From a checkpoint of a small transformer trained on Wikipedia.
Size: width 96, MLP 384 tanh GELU, 2.18M parameters.
Training: a variant of SOAP for these matrices, 128M tokens, 2307 steps.
Each number is 200 + 30 x the weight over its row's rms, rounded and kept within 0 to 999. Layers, rows and columns count from 0. The size before them is the row's rms in percent of the matrix's.

# layer 6 MLP down (transposed), 384x96, rms 0.186, rows 194-230, columns 0-95
113,116,207,170,188,169,219,165,226,165,141,208,175,186,211,216,182,198,231,241,176,192,235,231,170,195,211,242,246,196,229,215,235,217,217,234,216,248,173,228,266,172,232,249,194,222,219,212,220,175,218,237,206,216,169,229,207,196,198,253,216,190,172,178,142,197,200,189,213,185,187,235,169,244,228,229,209,240,184,184,197,185,167,206,178,180,235,189,264,182,185,196,170,285,216,211,250
085,223,151,169,189,188,221,135,151,289,205,226,185,181,159,196,186,237,196,182,221,211,204,199,187,223,238,187,190,186,167,199,212,165,196,158,207,158,224,191,167,135,195,194,176,187,209,221,197,178,119,222,240,166,250,237,196,171,235,222,181,149,163,187,138,204,170,161,190,167,207,228,185,161,157,175,178,205,171,192,233,239,206,179,196,137,211,205,186,195,183,188,198,241,174,210,212
107,190,234,271,178,241,223,205,231,220,178,205,165,217,222,214,221,160,199,214,215,201,213,196,153,221,234,238,179,220,188,239,205,213,136,230,216,236,174,246,190,233,199,177,152,179,159,202,212,230,207,245,225,148,231,190,191,158,176,195,189,209,223,266,199,207,219,209,185,194,212,134,184,195,190,248,252,198,264,243,193,245,175,231,187,247,217,209,246,225,237,239,208,183,236,154,200
102,235,164,197,201,179,172,197,269,176,234,185,213,182,221,180,189,180,265,175,181,165,202,221,228,174,219,235,232,196,226,186,114,181,236,251,212,224,239,207,136,194,171,179,174,189,228,234,224,226,187,186,195,223,211,229,200,177,200,216,152,206,162,158,164,182,194,220,143,171,172,165,247,228,257,185,193,214,163,174,209,198,199,175,192,201,184,209,229,169,215,198,283,211,172,187,249
114,218,234,201,253,231,193,187,140,206,178,210,143,178,198,200,204,193,206,172,204,222,237,207,178,192,200,208,202,209,163,229,205,263,260,211,184,171,152,221,208,217,184,189,136,205,187,211,231,178,140,198,208,257,214,173,153,211,199,197,235,119,206,210,206,212,215,192,226,244,220,142,143,203,188,167,232,186,214,175,218,170,188,207,234,146,171,225,162,234,249,177,181,232,225,254,217
085,168,199,170,200,123,182,210,234,213,235,205,190,207,175,168,211,252,227,220,214,199,180,232,197,189,232,203,136,239,212,200,204,263,234,202,253,187,197,176,187,206,157,250,191,154,261,152,234,190,213,205,226,136,202,169,219,200,177,230,236,209,197,226,210,252,166,194,194,284,241,195,226,202,137,191,224,189,197,181,219,225,219,196,181,232,199,239,216,197,158,163,209,159,202,186,223
113,226,199,213,149,186,190,183,216,199,231,224,195,233,212,197,230,192,229,175,185,216,204,138,188,249,143,257,193,227,174,204,197,170,201,195,192,139,186,186,134,172,199,172,242,229,195,171,217,191,179,256,214,197,204,182,165,257,203,255,198,150,195,219,252,183,209,200,194,227,192,223,225,250,181,236,262,193,226,214,153,151,221,177,194,197,158,217,156,129,183,183,182,171,186,186,240
092,197,196,242,190,197,177,195,212,230,188,137,195,208,198,162,177,160,228,183,197,214,235,169,215,140,203,231,211,197,179,204,147,247,206,231,186,156,235,168,238,222,277,152,194,229,239,173,241,211,240,207,214,153,173,189,234,202,164,230,152,193,243,224,231,192,221,209,176,228,148,144,176,202,196,204,212,190,212,181,232,153,155,175,193,211,252,227,188,141,236,153,201,226,211,192,219
136,232,229,178,242,176,268,236,143,216,219,201,248,231,131,181,196,224,189,202,138,192,213,216,245,251,222,207,198,153,222,193,179,190,230,218,195,171,226,194,228,202,202,218,230,175,243,227,172,231,183,193,192,168,159,194,203,233,252,181,204,196,174,210,160,215,198,226,208,164,144,196,233,179,173,265,188,188,159,219,218,156,212,188,268,168,240,152,163,209,211,218,173,180,193,226,180
116,205,243,195,220,189,233,230,259,231,207,184,208,186,147,220,165,251,208,273,211,196,215,209,198,219,178,167,211,255,168,214,154,198,165,221,202,196,201,213,217,171,140,272,193,205,165,210,197,202,184,252,212,181,169,174,164,200,170,237,166,216,202,170,204,267,206,194,179,181,210,169,226,193,238,252,229,215,205,194,234,182,145,163,209,167,128,202,222,184,182,258,202,244,187,211,195
106,231,190,217,207,209,275,142,200,186,189,175,223,203,193,215,186,233,170,262,157,236,256,187,219,227,171,172,170,197,212,211,153,246,237,222,242,134,189,221,201,212,187,156,210,231,160,233,202,167,173,294,198,183,148,234,196,263,206,218,212,159,211,190,196,173,248,174,213,197,209,184,210,211,207,165,202,215,169,217,225,231,240,138,209,183,182,215,169,206,196,198,197,194,219,169,213
092,198,195,130,157,207,188,123,229,212,192,139,219,210,194,209,175,182,232,239,198,187,247,222,210,184,169,224,271,230,263,188,200,253,201,141,187,206,161,193,194,223,225,196,165,199,206,224,211,181,137,186,213,185,213,213,233,219,227,245,209,214,190,230,190,188,176,188,209,140,235,187,211,177,186,216,186,177,204,179,205,179,212,169,237,287,198,223,176,213,230,194,197,128,168,225,215
123,189,220,194,142,191,184,213,180,202,219,200,141,225,246,210,254,164,169,169,191,201,185,223,177,192,200,235,214,207,228,211,196,219,193,223,207,233,187,145,214,201,210,192,251,218,208,153,143,208,234,199,194,195,194,191,205,184,122,202,208,181,163,248,265,181,212,181,181,224,160,199,182,189,231,200,178,214,187,164,205,185,189,235,230,222,176,244,122,169,153,213,225,216,289,174,141
127,206,198,232,181,248,176,217,193,268,177,194,200,167,272,193,223,216,206,226,137,210,206,223,228,167,135,214,212,179,197,213,142,173,232,178,169,230,211,216,173,267,205,182,177,204,207,225,210,183,206,216,240,227,221,165,182,260,211,155,218,145,222,203,217,208,220,145,220,178,186,210,210,203,179,182,229,223,186,169,260,201,219,196,197,179,165,249,253,172,214,227,140,179,203,148,211
086,165,211,185,209,173,149,206,273,168,213,230,202,237,154,217,222,186,240,202,194,200,246,238,191,204,170,179,201,156,139,240,162,156,212,177,209,206,231,166,146,213,136,267,243,229,187,213,207,185,246,199,184,168,225,176,194,120,183,213,227,229,178,219,186,210,167,204,224,225,204,223,216,241,178,160,179,229,247,214,197,229,238,194,209,178,235,207,203,149,235,224,206,177,212,186,201
114,176,183,273,169,192,175,231,229,169,209,160,243,199,166,213,224,208,182,197,183,194,199,234,231,227,238,229,247,136,209,188,150,154,193,171,240,215,147,188,186,217,214,194,210,195,220,273,178,206,181,216,212,194,231,158,185,194,170,252,224,209,172,182,249,216,179,176,166,165,199,166,226,184,214,184,196,255,169,198,187,173,135,194,255,208,185,172,204,224,221,175,228,227,179,153,139
091,170,207,142,231,177,228,228,152,262,204,244,250,208,209,205,221,245,192,204,194,180,209,262,163,185,202,175,188,230,275,197,195,230,207,190,196,207,199,171,189,190,255,205,225,208,248,165,215,200,226,155,216,273,239,176,189,183,203,218,220,216,230,183,188,223,228,199,204,213,193,257,228,236,143,281,168,201,161,162,164,173,231,187,179,178,224,222,179,194,230,210,216,226,187,166,204
107,222,219,230,179,177,232,194,240,189,171,163,185,188,154,186,210,197,168,184,201,222,188,210,196,200,214,213,242,151,201,252,211,189,209,229,135,183,142,229,208,172,173,246,242,178,188,170,210,218,192,227,235,145,203,186,182,185,184,187,214,184,190,203,134,181,231,214,170,141,236,250,208,151,243,250,175,218,221,190,157,142,165,220,156,186,172,252,203,221,214,186,206,217,161,132,176
093,191,240,161,210,199,186,226,224,191,155,183,214,195,130,200,206,186,199,225,233,211,204,218,209,239,192,214,243,266,165,234,194,172,271,217,165,172,217,194,217,168,173,227,214,177,227,240,172,210,232,168,217,194,140,190,144,187,188,171,152,207,228,214,145,182,173,198,195,180,181,164,224,233,212,208,224,148,224,174,151,199,207,181,200,187,222,155,188,216,287,210,205,249,231,146,202
098,169,180,186,265,198,252,193,179,164,229,195,229,164,208,177,163,181,210,175,204,148,192,212,205,180,220,202,175,149,212,207,218,184,179,206,215,165,174,193,205,154,199,216,179,170,115,189,134,230,151,208,220,141,244,191,186,165,231,210,198,223,189,217,191,224,122,255,195,236,234,256,245,201,186,209,203,148,188,210,226,182,191,199,165,207,236,197,228,182,169,262,200,172,211,175,192
079,209,212,173,159,152,194,227,192,163,231,188,194,224,222,157,185,194,173,217,216,194,188,215,170,157,252,169,210,157,214,152,195,244,159,200,209,209,228,196,249,177,179,170,211,237,174,233,231,210,193,140,218,139,228,232,208,165,228,241,215,193,229,206,215,251,157,201,223,147,222,192,209,142,212,133,189,225,184,242,193,249,153,229,191,230,163,216,213,148,159,219,173,167,209,179,202
076,124,187,188,249,179,165,170,178,212,240,228,206,195,162,187,227,177,177,214,179,204,195,234,212,204,185,200,248,157,210,184,199,158,189,201,214,198,188,117,168,154,181,231,172,265,220,167,231,184,172,180,190,239,209,182,237,161,193,207,202,234,221,248,184,250,185,210,229,201,160,240,230,225,251,183,152,217,145,227,197,238,192,199,184,162,173,192,200,186,212,207,236,274,204,163,215
093,200,198,268,200,170,112,208,244,250,179,234,210,204,211,203,196,199,242,182,194,174,158,201,233,228,209,173,156,223,170,183,154,181,197,205,224,168,252,219,235,212,162,184,197,174,202,203,191,184,205,238,224,173,188,216,165,184,230,204,178,236,181,188,213,176,240,236,192,214,169,197,258,217,186,192,211,200,213,233,227,184,173,164,206,224,164,232,200,159,176,170,132,145,157,218,113
102,222,181,201,200,212,185,275,234,240,233,273,210,160,186,209,200,217,179,182,172,184,173,254,227,166,216,142,178,200,176,203,199,208,228,166,200,213,191,236,238,241,247,233,204,174,176,234,190,212,188,195,250,208,202,223,191,177,195,202,191,168,206,165,237,184,181,186,212,204,234,254,195,209,208,122,173,197,201,185,205,224,168,301,173,234,150,219,202,198,201,238,196,177,147,158,178
116,215,207,196,167,228,209,207,200,177,175,152,170,184,191,170,199,242,162,203,202,165,205,182,218,209,170,226,213,179,165,187,150,241,159,229,184,224,181,175,189,162,196,185,168,200,177,161,158,307,192,206,257,198,220,203,235,155,184,216,184,187,194,232,195,207,235,170,169,226,202,293,196,184,224,209,192,193,198,271,221,161,179,180,194,206,230,182,154,206,167,185,142,192,144,163,198
088,265,212,144,295,218,197,154,233,221,200,172,233,210,208,211,226,216,210,215,192,146,194,171,193,209,209,193,155,182,196,209,144,184,181,184,177,165,179,180,185,216,158,198,197,169,191,149,146,157,133,179,211,194,156,184,134,229,173,221,203,203,187,252,163,192,210,222,223,184,204,192,219,179,259,207,197,230,166,192,217,134,180,217,195,198,251,206,213,170,215,204,192,238,179,164,186
127,139,201,197,174,181,189,210,203,190,200,232,223,137,205,186,200,249,189,270,181,185,187,242,198,210,254,217,204,227,200,207,269,217,188,210,182,261,184,213,152,163,237,199,177,214,187,207,206,232,208,181,235,191,254,205,172,216,231,222,271,161,180,167,187,180,211,187,182,189,223,230,215,152,181,197,220,181,197,225,150,170,213,215,253,189,259,197,206,251,243,248,185,196,210,180,129
084,210,128,195,218,191,205,140,171,233,203,236,227,201,166,165,234,191,216,213,138,206,194,167,222,200,181,197,210,184,180,179,216,195,165,219,195,184,220,151,205,205,196,208,239,240,254,155,181,224,125,194,217,140,188,237,220,166,218,192,195,178,170,269,196,205,166,223,208,192,194,187,214,186,187,200,200,233,196,212,236,282,265,238,147,236,230,202,178,192,199,189,153,186,164,230,231
101,239,217,191,186,213,185,180,162,223,199,261,176,156,259,197,181,205,229,228,174,171,227,173,205,229,189,241,215,205,183,234,261,229,225,177,233,216,242,189,230,207,185,209,201,184,211,196,223,152,190,174,207,170,157,252,223,189,236,170,258,174,226,228,189,167,239,255,196,137,197,191,238,208,171,208,218,260,199,217,215,218,217,191,212,183,198,269,195,139,178,274,199,206,204,218,240
102,149,273,235,242,149,187,208,184,179,215,204,173,175,279,214,151,156,210,250,174,218,168,201,211,202,187,203,189,215,203,201,178,249,222,218,182,192,181,178,207,136,186,180,216,220,242,219,226,181,229,208,236,250,236,160,169,211,202,162,204,189,173,202,229,222,178,178,163,184,202,173,209,182,175,198,218,160,217,211,234,121,191,178,263,186,195,237,235,160,187,190,251,173,239,184,193
119,188,273,227,159,231,214,163,190,206,225,187,174,202,196,156,164,158,189,269,177,203,290,211,187,194,183,173,162,171,231,235,274,184,184,172,215,180,159,167,205,215,172,213,218,237,241,205,176,201,193,194,197,170,243,148,202,184,202,203,197,164,212,170,258,247,179,204,202,200,189,221,232,195,198,174,222,181,176,218,179,193,202,215,184,219,167,192,146,166,243,236,244,185,248,162,178
090,227,161,200,180,188,212,201,256,219,224,171,178,191,139,163,221,183,180,198,193,166,226,162,190,170,148,201,192,195,164,222,188,227,139,225,198,199,188,216,151,211,259,209,233,270,190,198,210,185,254,199,188,134,170,234,174,204,180,191,123,185,163,184,194,167,229,211,197,180,175,173,191,216,189,211,227,228,158,185,210,210,168,223,145,206,166,213,182,218,169,187,238,116,191,193,243
099,177,222,192,251,159,192,177,241,206,152,236,209,240,202,188,209,168,178,213,196,189,216,218,245,200,180,240,228,215,190,233,138,191,272,195,230,139,249,175,160,155,230,178,149,238,218,238,174,178,219,195,197,232,226,206,233,189,233,189,216,209,220,190,224,194,180,193,190,251,245,187,172,231,230,187,195,190,224,207,199,195,173,122,245,228,187,161,173,163,177,182,197,159,224,136,215
087,197,218,175,141,158,166,183,156,185,191,234,196,152,187,160,209,207,258,174,192,180,177,243,160,177,167,236,273,197,188,188,150,200,129,176,165,234,217,196,163,162,176,197,204,195,181,220,155,219,193,224,193,172,194,193,204,231,134,216,161,168,250,226,213,170,212,233,200,181,241,189,216,199,166,190,196,229,225,196,165,206,229,195,204,246,214,208,213,161,187,186,142,174,221,265,168
100,188,199,236,231,238,211,169,241,178,234,199,187,262,180,148,220,140,208,241,209,180,241,235,189,199,238,207,213,215,130,216,213,234,214,187,188,213,147,182,177,202,203,207,221,178,218,224,221,207,179,259,203,195,119,276,211,191,207,195,165,211,212,227,210,208,225,237,184,239,193,172,171,187,216,139,210,212,181,186,189,217,148,246,180,208,203,261,192,202,185,163,237,229,193,221,260
092,186,183,206,243,191,186,217,207,217,221,234,198,188,265,206,194,190,193,162,201,268,185,205,202,178,220,210,204,190,195,123,263,237,212,208,258,258,194,226,198,157,265,192,204,153,163,206,220,191,152,192,197,214,212,235,205,191,245,234,221,221,183,198,182,193,236,201,171,190,166,167,229,184,133,185,198,144,199,221,141,215,218,228,233,200,208,227,248,230,223,231,194,148,215,144,211
103,178,190,232,194,234,223,173,194,180,158,175,145,169,213,118,181,178,253,163,222,185,182,237,150,238,130,148,172,260,171,170,192,178,197,216,262,167,190,148,210,169,188,158,187,166,212,200,207,158,227,168,225,173,173,236,154,214,169,209,174,194,241,217,205,189,192,218,204,164,270,205,235,203,218,215,188,203,242,224,199,201,203,189,175,212,196,212,164,210,183,197,189,204,145,181,186
# layer 6 MLP up, 384x96, rms 0.193, rows 195-230, columns 0-95
091,174,199,191,205,235,182,240,209,187,171,159,186,265,219,169,220,196,160,180,210,158,193,219,217,236,182,275,194,232,228,192,197,143,158,214,255,230,156,224,206,202,251,140,178,195,200,231,155,187,249,207,254,225,187,206,184,170,197,213,202,200,201,159,228,163,201,219,248,239,204,204,248,182,170,259,212,213,219,168,167,171,245,240,233,170,186,203,143,221,223,171,228,190,203,202,211
100,189,238,138,206,140,229,123,152,231,175,216,245,189,183,172,166,191,173,181,160,202,180,239,254,215,204,236,209,233,175,192,216,191,180,210,150,169,195,154,218,215,210,203,196,169,192,137,195,161,188,246,189,198,209,220,197,280,203,234,252,218,198,178,190,186,182,209,216,200,170,217,233,172,212,220,190,233,199,139,221,171,256,174,139,221,223,190,230,192,171,195,190,197,206,236,230
097,255,190,162,166,164,215,198,256,215,196,171,227,195,194,212,184,216,213,169,147,259,200,192,254,193,179,170,206,205,216,239,199,124,133,239,226,223,190,165,206,256,203,175,285,208,213,149,167,194,190,189,188,213,223,252,175,201,191,176,216,184,221,192,190,209,178,223,178,227,175,165,220,174,226,255,226,220,223,184,192,242,198,184,215,203,178,212,175,230,167,241,166,136,210,172,183
102,192,211,182,232,219,210,253,210,191,206,256,179,197,254,230,182,225,253,143,194,213,260,199,189,215,190,184,155,169,216,220,170,235,227,217,169,205,177,189,211,208,258,187,224,173,193,179,203,196,147,229,214,223,237,196,168,220,139,167,226,134,207,199,255,203,186,161,265,228,190,188,192,205,212,192,245,219,263,242,205,207,202,227,204,162,204,135,175,204,155,232,205,168,159,192,185
089,224,195,214,154,184,224,200,175,178,230,229,188,163,108,251,213,231,250,197,156,225,197,206,209,182,173,231,196,209,200,194,162,204,211,179,197,177,104,176,201,218,216,150,172,242,193,179,158,215,189,257,216,199,283,216,235,201,235,159,164,193,264,210,235,206,221,208,202,221,163,205,227,221,264,232,213,191,206,210,163,241,200,197,185,161,180,199,203,213,206,193,180,191,243,195,199
100,198,218,166,176,200,210,161,175,250,148,218,199,161,170,211,179,240,220,253,219,189,173,195,197,195,187,186,297,244,159,219,213,220,190,213,178,221,197,185,212,176,252,214,179,181,179,180,162,234,211,169,225,249,233,208,199,137,203,214,199,155,162,233,161,259,165,206,208,168,181,193,187,225,148,224,221,249,163,191,227,180,191,256,181,178,176,198,198,178,215,236,204,218,178,132,219
092,204,226,210,211,162,229,208,205,180,147,187,219,208,213,248,177,219,232,217,276,208,242,212,242,233,167,243,198,192,207,192,218,203,172,135,162,226,164,222,131,198,193,182,175,152,201,137,195,220,218,209,273,161,252,220,183,142,212,181,238,197,199,202,203,199,276,192,209,214,227,218,224,215,175,186,220,186,194,173,189,207,207,235,193,233,196,158,191,217,165,250,236,196,182,253,210
125,203,191,175,195,219,220,130,165,184,199,216,210,215,272,168,220,171,246,223,223,226,207,202,136,184,183,170,248,201,187,183,247,197,179,192,276,213,189,211,184,204,152,182,195,179,118,234,191,213,157,211,237,188,220,270,216,180,199,197,198,185,242,209,187,160,195,275,248,221,207,182,211,204,203,226,201,199,177,187,222,199,201,243,182,201,204,262,150,177,157,189,249,198,192,205,212
110,213,226,184,187,218,196,184,169,218,186,190,156,196,251,141,217,212,205,134,203,203,150,225,273,209,207,182,186,166,227,230,233,171,248,171,223,193,216,173,171,215,232,140,169,173,229,177,174,217,182,163,207,205,237,228,236,262,251,219,188,160,263,226,169,173,196,203,216,191,215,213,224,182,153,145,220,212,207,220,153,202,224,218,214,211,212,227,206,182,258,213,206,212,182,133,221
090,216,254,188,230,207,250,147,215,167,305,206,223,183,182,203,192,212,181,175,221,212,148,172,230,231,179,163,222,163,214,234,178,183,214,222,210,210,197,145,205,235,178,177,195,192,200,218,168,148,205,208,230,230,187,197,199,275,180,214,202,172,189,156,168,225,218,181,192,160,225,197,238,257,239,202,156,203,208,189,220,215,266,127,183,182,215,209,183,194,207,219,196,188,230,179,248
086,159,183,210,204,156,246,240,238,205,205,167,225,180,211,200,182,218,208,183,192,143,177,214,180,197,204,183,194,149,263,212,229,253,209,215,184,215,240,202,160,281,231,188,221,210,205,150,183,159,202,176,189,169,220,234,164,222,199,186,173,200,132,197,155,244,176,191,198,163,166,144,191,151,217,197,179,202,241,257,237,237,195,173,223,158,183,203,196,235,204,180,186,267,224,195,191
112,251,153,225,175,194,175,187,192,170,177,267,194,185,159,214,249,259,227,210,241,191,208,241,155,189,199,168,182,227,224,213,233,230,197,227,194,233,190,176,146,156,121,189,247,188,210,167,215,167,215,225,184,201,172,245,237,229,193,186,178,179,272,226,200,210,170,175,156,222,173,214,144,242,224,226,208,189,183,156,217,171,173,213,171,151,189,221,167,181,179,194,207,211,198,219,176
108,239,196,253,205,205,260,162,156,226,184,167,218,235,166,207,230,194,181,201,222,210,192,215,232,211,193,264,225,177,194,205,198,205,213,195,168,130,200,140,237,243,208,212,215,212,241,168,167,236,149,218,224,245,195,173,160,226,163,209,258,119,206,203,192,234,165,207,201,200,192,196,161,231,187,171,162,191,191,167,169,194,242,231,182,230,208,207,216,140,216,193,167,218,223,213,253
074,175,241,211,189,224,232,187,214,200,175,195,175,133,270,220,220,220,176,183,197,188,226,222,171,242,178,230,228,163,229,177,172,190,185,162,177,236,169,213,222,166,178,158,221,196,176,161,164,242,215,223,178,208,166,243,177,207,177,200,289,275,171,220,205,183,165,180,205,168,221,212,197,214,179,190,216,181,238,166,192,208,152,214,233,160,158,159,172,197,212,188,199,161,132,161,203
106,237,161,201,183,228,183,140,206,231,208,236,178,167,234,201,205,226,204,197,235,186,201,238,178,226,190,197,143,224,183,245,191,149,148,229,158,154,159,235,226,194,168,216,203,245,197,136,199,197,179,196,224,199,201,246,205,173,189,159,222,217,242,226,202,192,193,253,227,186,205,152,216,217,224,172,160,164,219,156,179,232,233,170,184,175,266,272,211,179,180,202,217,166,240,212,239
098,230,188,176,233,233,198,224,163,140,136,207,190,194,219,165,192,232,257,232,210,217,183,194,275,264,202,223,175,196,170,206,180,196,199,154,174,198,213,180,190,204,145,187,198,195,230,195,205,189,210,198,215,194,163,275,219,192,186,223,212,232,119,217,207,160,199,220,191,214,171,227,183,143,252,146,216,160,145,202,213,215,249,175,156,199,201,218,208,210,225,190,228,212,198,256,213
099,160,202,179,211,190,249,216,180,170,152,144,218,208,226,171,194,241,201,148,171,159,245,212,204,213,189,143,198,253,180,201,212,226,171,208,222,184,149,169,172,221,250,209,237,196,250,168,152,237,140,238,206,203,232,220,202,194,174,197,176,184,179,221,193,223,222,234,223,188,114,155,245,167,223,207,222,222,233,210,208,187,197,196,213,240,224,169,161,196,176,249,175,188,226,159,191
091,233,233,122,193,200,192,186,208,212,137,164,196,239,181,222,186,222,240,266,158,237,192,218,209,188,156,164,198,226,240,191,199,216,213,218,217,222,186,221,229,208,231,154,256,146,214,173,198,203,235,252,208,212,240,138,236,216,201,242,197,193,246,194,160,144,223,195,250,159,185,247,241,215,200,209,188,194,205,224,199,190,231,222,174,196,226,190,211,146,151,244,201,191,184,215,211
104,212,212,211,144,183,192,232,208,248,242,181,211,217,185,173,192,143,233,203,222,153,164,182,229,167,202,196,200,226,196,199,248,249,180,228,190,125,191,216,188,180,195,183,200,182,207,187,193,222,205,196,201,223,246,187,158,257,214,179,134,141,213,198,237,195,236,227,218,201,188,218,203,216,162,199,235,234,263,209,190,186,216,153,255,195,179,214,165,191,183,125,239,186,157,149,157
081,169,251,201,176,267,213,242,231,221,206,253,212,190,184,226,190,188,193,225,170,223,198,212,188,247,138,201,144,246,191,223,229,195,209,179,208,203,214,228,197,203,183,199,209,129,235,248,146,205,203,167,183,208,193,222,186,212,181,191,268,208,172,175,232,170,171,239,212,201,150,265,201,242,190,173,223,231,199,210,237,198,219,209,155,198,261,145,255,209,205,218,228,187,165,198,235
097,217,171,189,179,169,245,232,171,225,187,235,243,228,275,210,205,221,228,198,178,219,157,199,216,210,168,160,191,254,219,165,171,200,224,199,142,192,209,233,187,262,225,179,204,185,220,214,175,232,161,212,170,157,189,178,207,196,226,230,176,241,193,141,254,173,231,175,194,182,185,225,197,221,195,196,221,237,234,205,182,221,244,197,168,247,188,259,220,207,225,210,242,181,185,142,124
094,200,225,197,218,245,190,211,182,179,214,191,207,230,154,251,251,210,171,222,183,216,209,160,229,192,210,181,172,202,232,213,202,211,174,178,200,133,183,185,162,194,198,176,153,248,166,224,177,191,244,274,212,263,172,228,246,205,162,207,231,170,180,166,234,259,162,185,245,193,160,229,149,206,217,213,184,198,173,232,180,167,208,196,165,233,217,178,212,211,186,143,260,246,196,222,231
102,211,229,155,210,184,200,194,178,224,185,243,168,238,213,210,150,177,247,208,226,212,186,201,216,260,222,206,188,246,167,224,175,214,133,211,239,173,193,186,290,188,221,179,164,137,205,229,206,239,191,189,200,147,214,215,213,177,180,220,217,214,240,150,200,249,176,217,231,203,200,225,256,205,174,184,155,146,245,154,219,214,231,207,175,195,223,216,193,188,182,268,164,178,185,211,208
104,170,192,162,197,234,246,177,172,168,189,188,157,142,196,183,223,207,181,161,181,154,181,195,206,238,220,200,240,189,215,173,206,195,196,244,228,187,242,190,150,187,205,235,245,202,195,136,153,239,191,281,270,205,221,185,202,204,196,219,198,182,224,169,155,206,202,192,239,208,213,205,270,201,201,183,265,239,202,240,192,223,205,225,204,206,201,252,180,262,186,232,169,200,194,227,246
108,142,203,204,161,229,181,217,197,151,226,197,180,166,221,229,168,247,211,217,221,222,181,276,172,168,162,221,239,212,186,131,227,197,210,209,231,236,202,243,132,200,164,236,217,151,191,184,228,210,260,205,223,222,225,213,181,232,207,229,172,201,244,194,137,204,182,182,170,235,191,225,201,217,167,209,178,187,214,166,200,207,185,193,181,166,209,261,157,232,205,160,203,262,215,210,172
129,215,202,166,147,201,231,221,282,205,175,137,230,204,153,186,171,236,204,259,149,201,210,232,185,196,180,177,202,191,231,159,171,230,230,225,227,185,167,228,184,148,190,180,205,190,226,177,234,198,254,236,222,189,225,195,205,127,169,213,239,192,198,218,171,218,193,208,173,165,195,228,167,186,198,182,254,225,223,176,215,177,178,180,206,169,166,187,199,183,109,158,192,244,217,202,205
091,187,181,239,199,231,172,136,146,226,174,220,222,136,176,187,198,221,160,209,163,266,173,204,193,187,176,274,203,175,214,202,183,184,161,192,214,180,177,192,225,203,145,153,198,242,208,221,218,171,172,121,221,171,179,229,172,179,205,210,195,190,232,250,225,215,220,213,245,207,174,200,190,185,224,196,220,194,242,216,200,175,124,177,156,169,210,192,182,242,198,203,158,188,204,261,202
104,205,170,179,170,165,186,130,150,207,261,163,133,206,194,172,188,217,175,168,240,209,166,201,204,220,168,207,257,251,177,208,174,176,160,216,237,211,221,235,158,185,245,202,132,217,157,188,233,181,210,195,179,183,163,179,258,224,239,186,210,227,181,187,221,173,210,255,223,200,175,204,226,189,177,225,207,166,205,164,228,199,219,176,222,193,161,198,193,246,194,142,175,248,172,198,173
090,214,154,272,195,185,217,199,154,231,199,173,204,191,190,143,200,213,186,172,193,226,195,221,179,206,207,208,206,216,171,293,200,179,216,198,282,233,198,220,208,223,231,208,204,175,186,106,227,184,221,153,205,158,160,228,201,178,208,169,245,189,215,237,168,173,153,219,193,221,214,168,189,160,232,191,185,177,186,181,146,235,215,216,216,198,204,194,187,193,269,228,163,242,189,174,195
100,248,173,225,156,172,199,203,143,225,150,226,181,170,231,226,201,211,234,215,260,200,153,267,209,207,196,229,250,231,165,215,155,211,159,199,208,249,218,194,177,184,220,186,180,173,180,152,149,222,195,219,246,162,180,196,257,227,189,175,220,176,196,234,207,227,232,191,221,207,235,222,191,241,191,241,175,246,210,210,228,165,205,233,152,153,202,250,212,170,179,190,200,157,193,247,211
087,196,158,206,224,230,198,176,121,231,222,230,203,262,181,223,237,205,168,250,124,254,222,203,217,191,196,227,172,200,177,163,181,178,187,187,209,230,182,225,208,255,204,180,152,179,233,206,212,201,192,173,204,237,209,173,198,175,126,228,248,235,206,275,226,228,245,176,231,248,203,181,219,169,235,216,224,185,194,219,222,231,250,240,184,204,207,161,211,219,222,181,201,223,187,216,190
091,241,237,149,195,245,216,200,188,164,212,162,294,203,169,186,190,181,194,131,187,164,159,150,181,253,196,181,204,224,216,166,212,170,163,236,185,178,191,206,230,232,160,164,239,221,219,221,146,192,220,204,252,175,259,195,154,230,179,198,185,192,216,201,227,180,216,222,212,180,221,186,194,181,201,223,250,228,203,193,199,195,241,190,128,170,217,177,189,198,204,220,216,152,180,228,248
084,190,148,222,232,217,184,159,185,213,178,156,246,209,228,229,222,214,225,180,163,186,164,231,190,255,235,177,142,203,158,188,234,199,189,168,228,221,192,182,157,257,235,208,211,154,285,188,175,208,182,167,183,217,215,195,212,239,216,204,233,188,231,204,182,172,202,220,178,211,165,200,167,264,166,252,169,192,220,176,245,214,169,203,222,191,227,127,192,199,225,186,190,215,233,135,202
102,212,195,205,185,192,204,192,184,272,219,214,237,229,185,225,153,188,226,220,162,262,170,201,192,181,244,224,185,228,163,162,255,224,195,208,181,159,198,184,207,153,229,253,196,199,153,185,243,187,203,204,173,202,227,155,234,238,176,219,186,212,248,223,240,248,188,193,158,211,195,241,136,219,188,189,201,212,257,179,232,192,234,173,136,181,200,246,204,214,212,219,201,196,219,145,135
094,157,209,217,195,186,244,183,193,186,190,229,192,194,221,207,170,172,233,167,226,228,145,280,263,221,214,177,183,249,204,203,249,189,216,195,183,241,187,172,201,206,248,160,197,223,210,233,154,176,169,225,126,212,202,188,200,208,191,188,208,172,225,202,221,142,210,191,143,193,200,205,264,203,181,212,239,192,251,204,191,253,219,188,166,155,189,224,170,145,197,146,250,187,173,203,180
114,217,136,179,173,197,229,237,195,188,183,220,241,198,201,196,165,136,250,159,177,274,207,206,165,218,233,231,209,218,177,205,218,192,208,199,228,190,211,211,206,213,209,240,225,188,178,208,158,274,198,228,214,211,213,208,229,213,241,207,214,201,154,176,161,204,188,193,208,190,167,161,237,181,206,205,208,199,222,202,184,259,213,183,128,231,185,112,245,184,134,207,211,227,229,145,180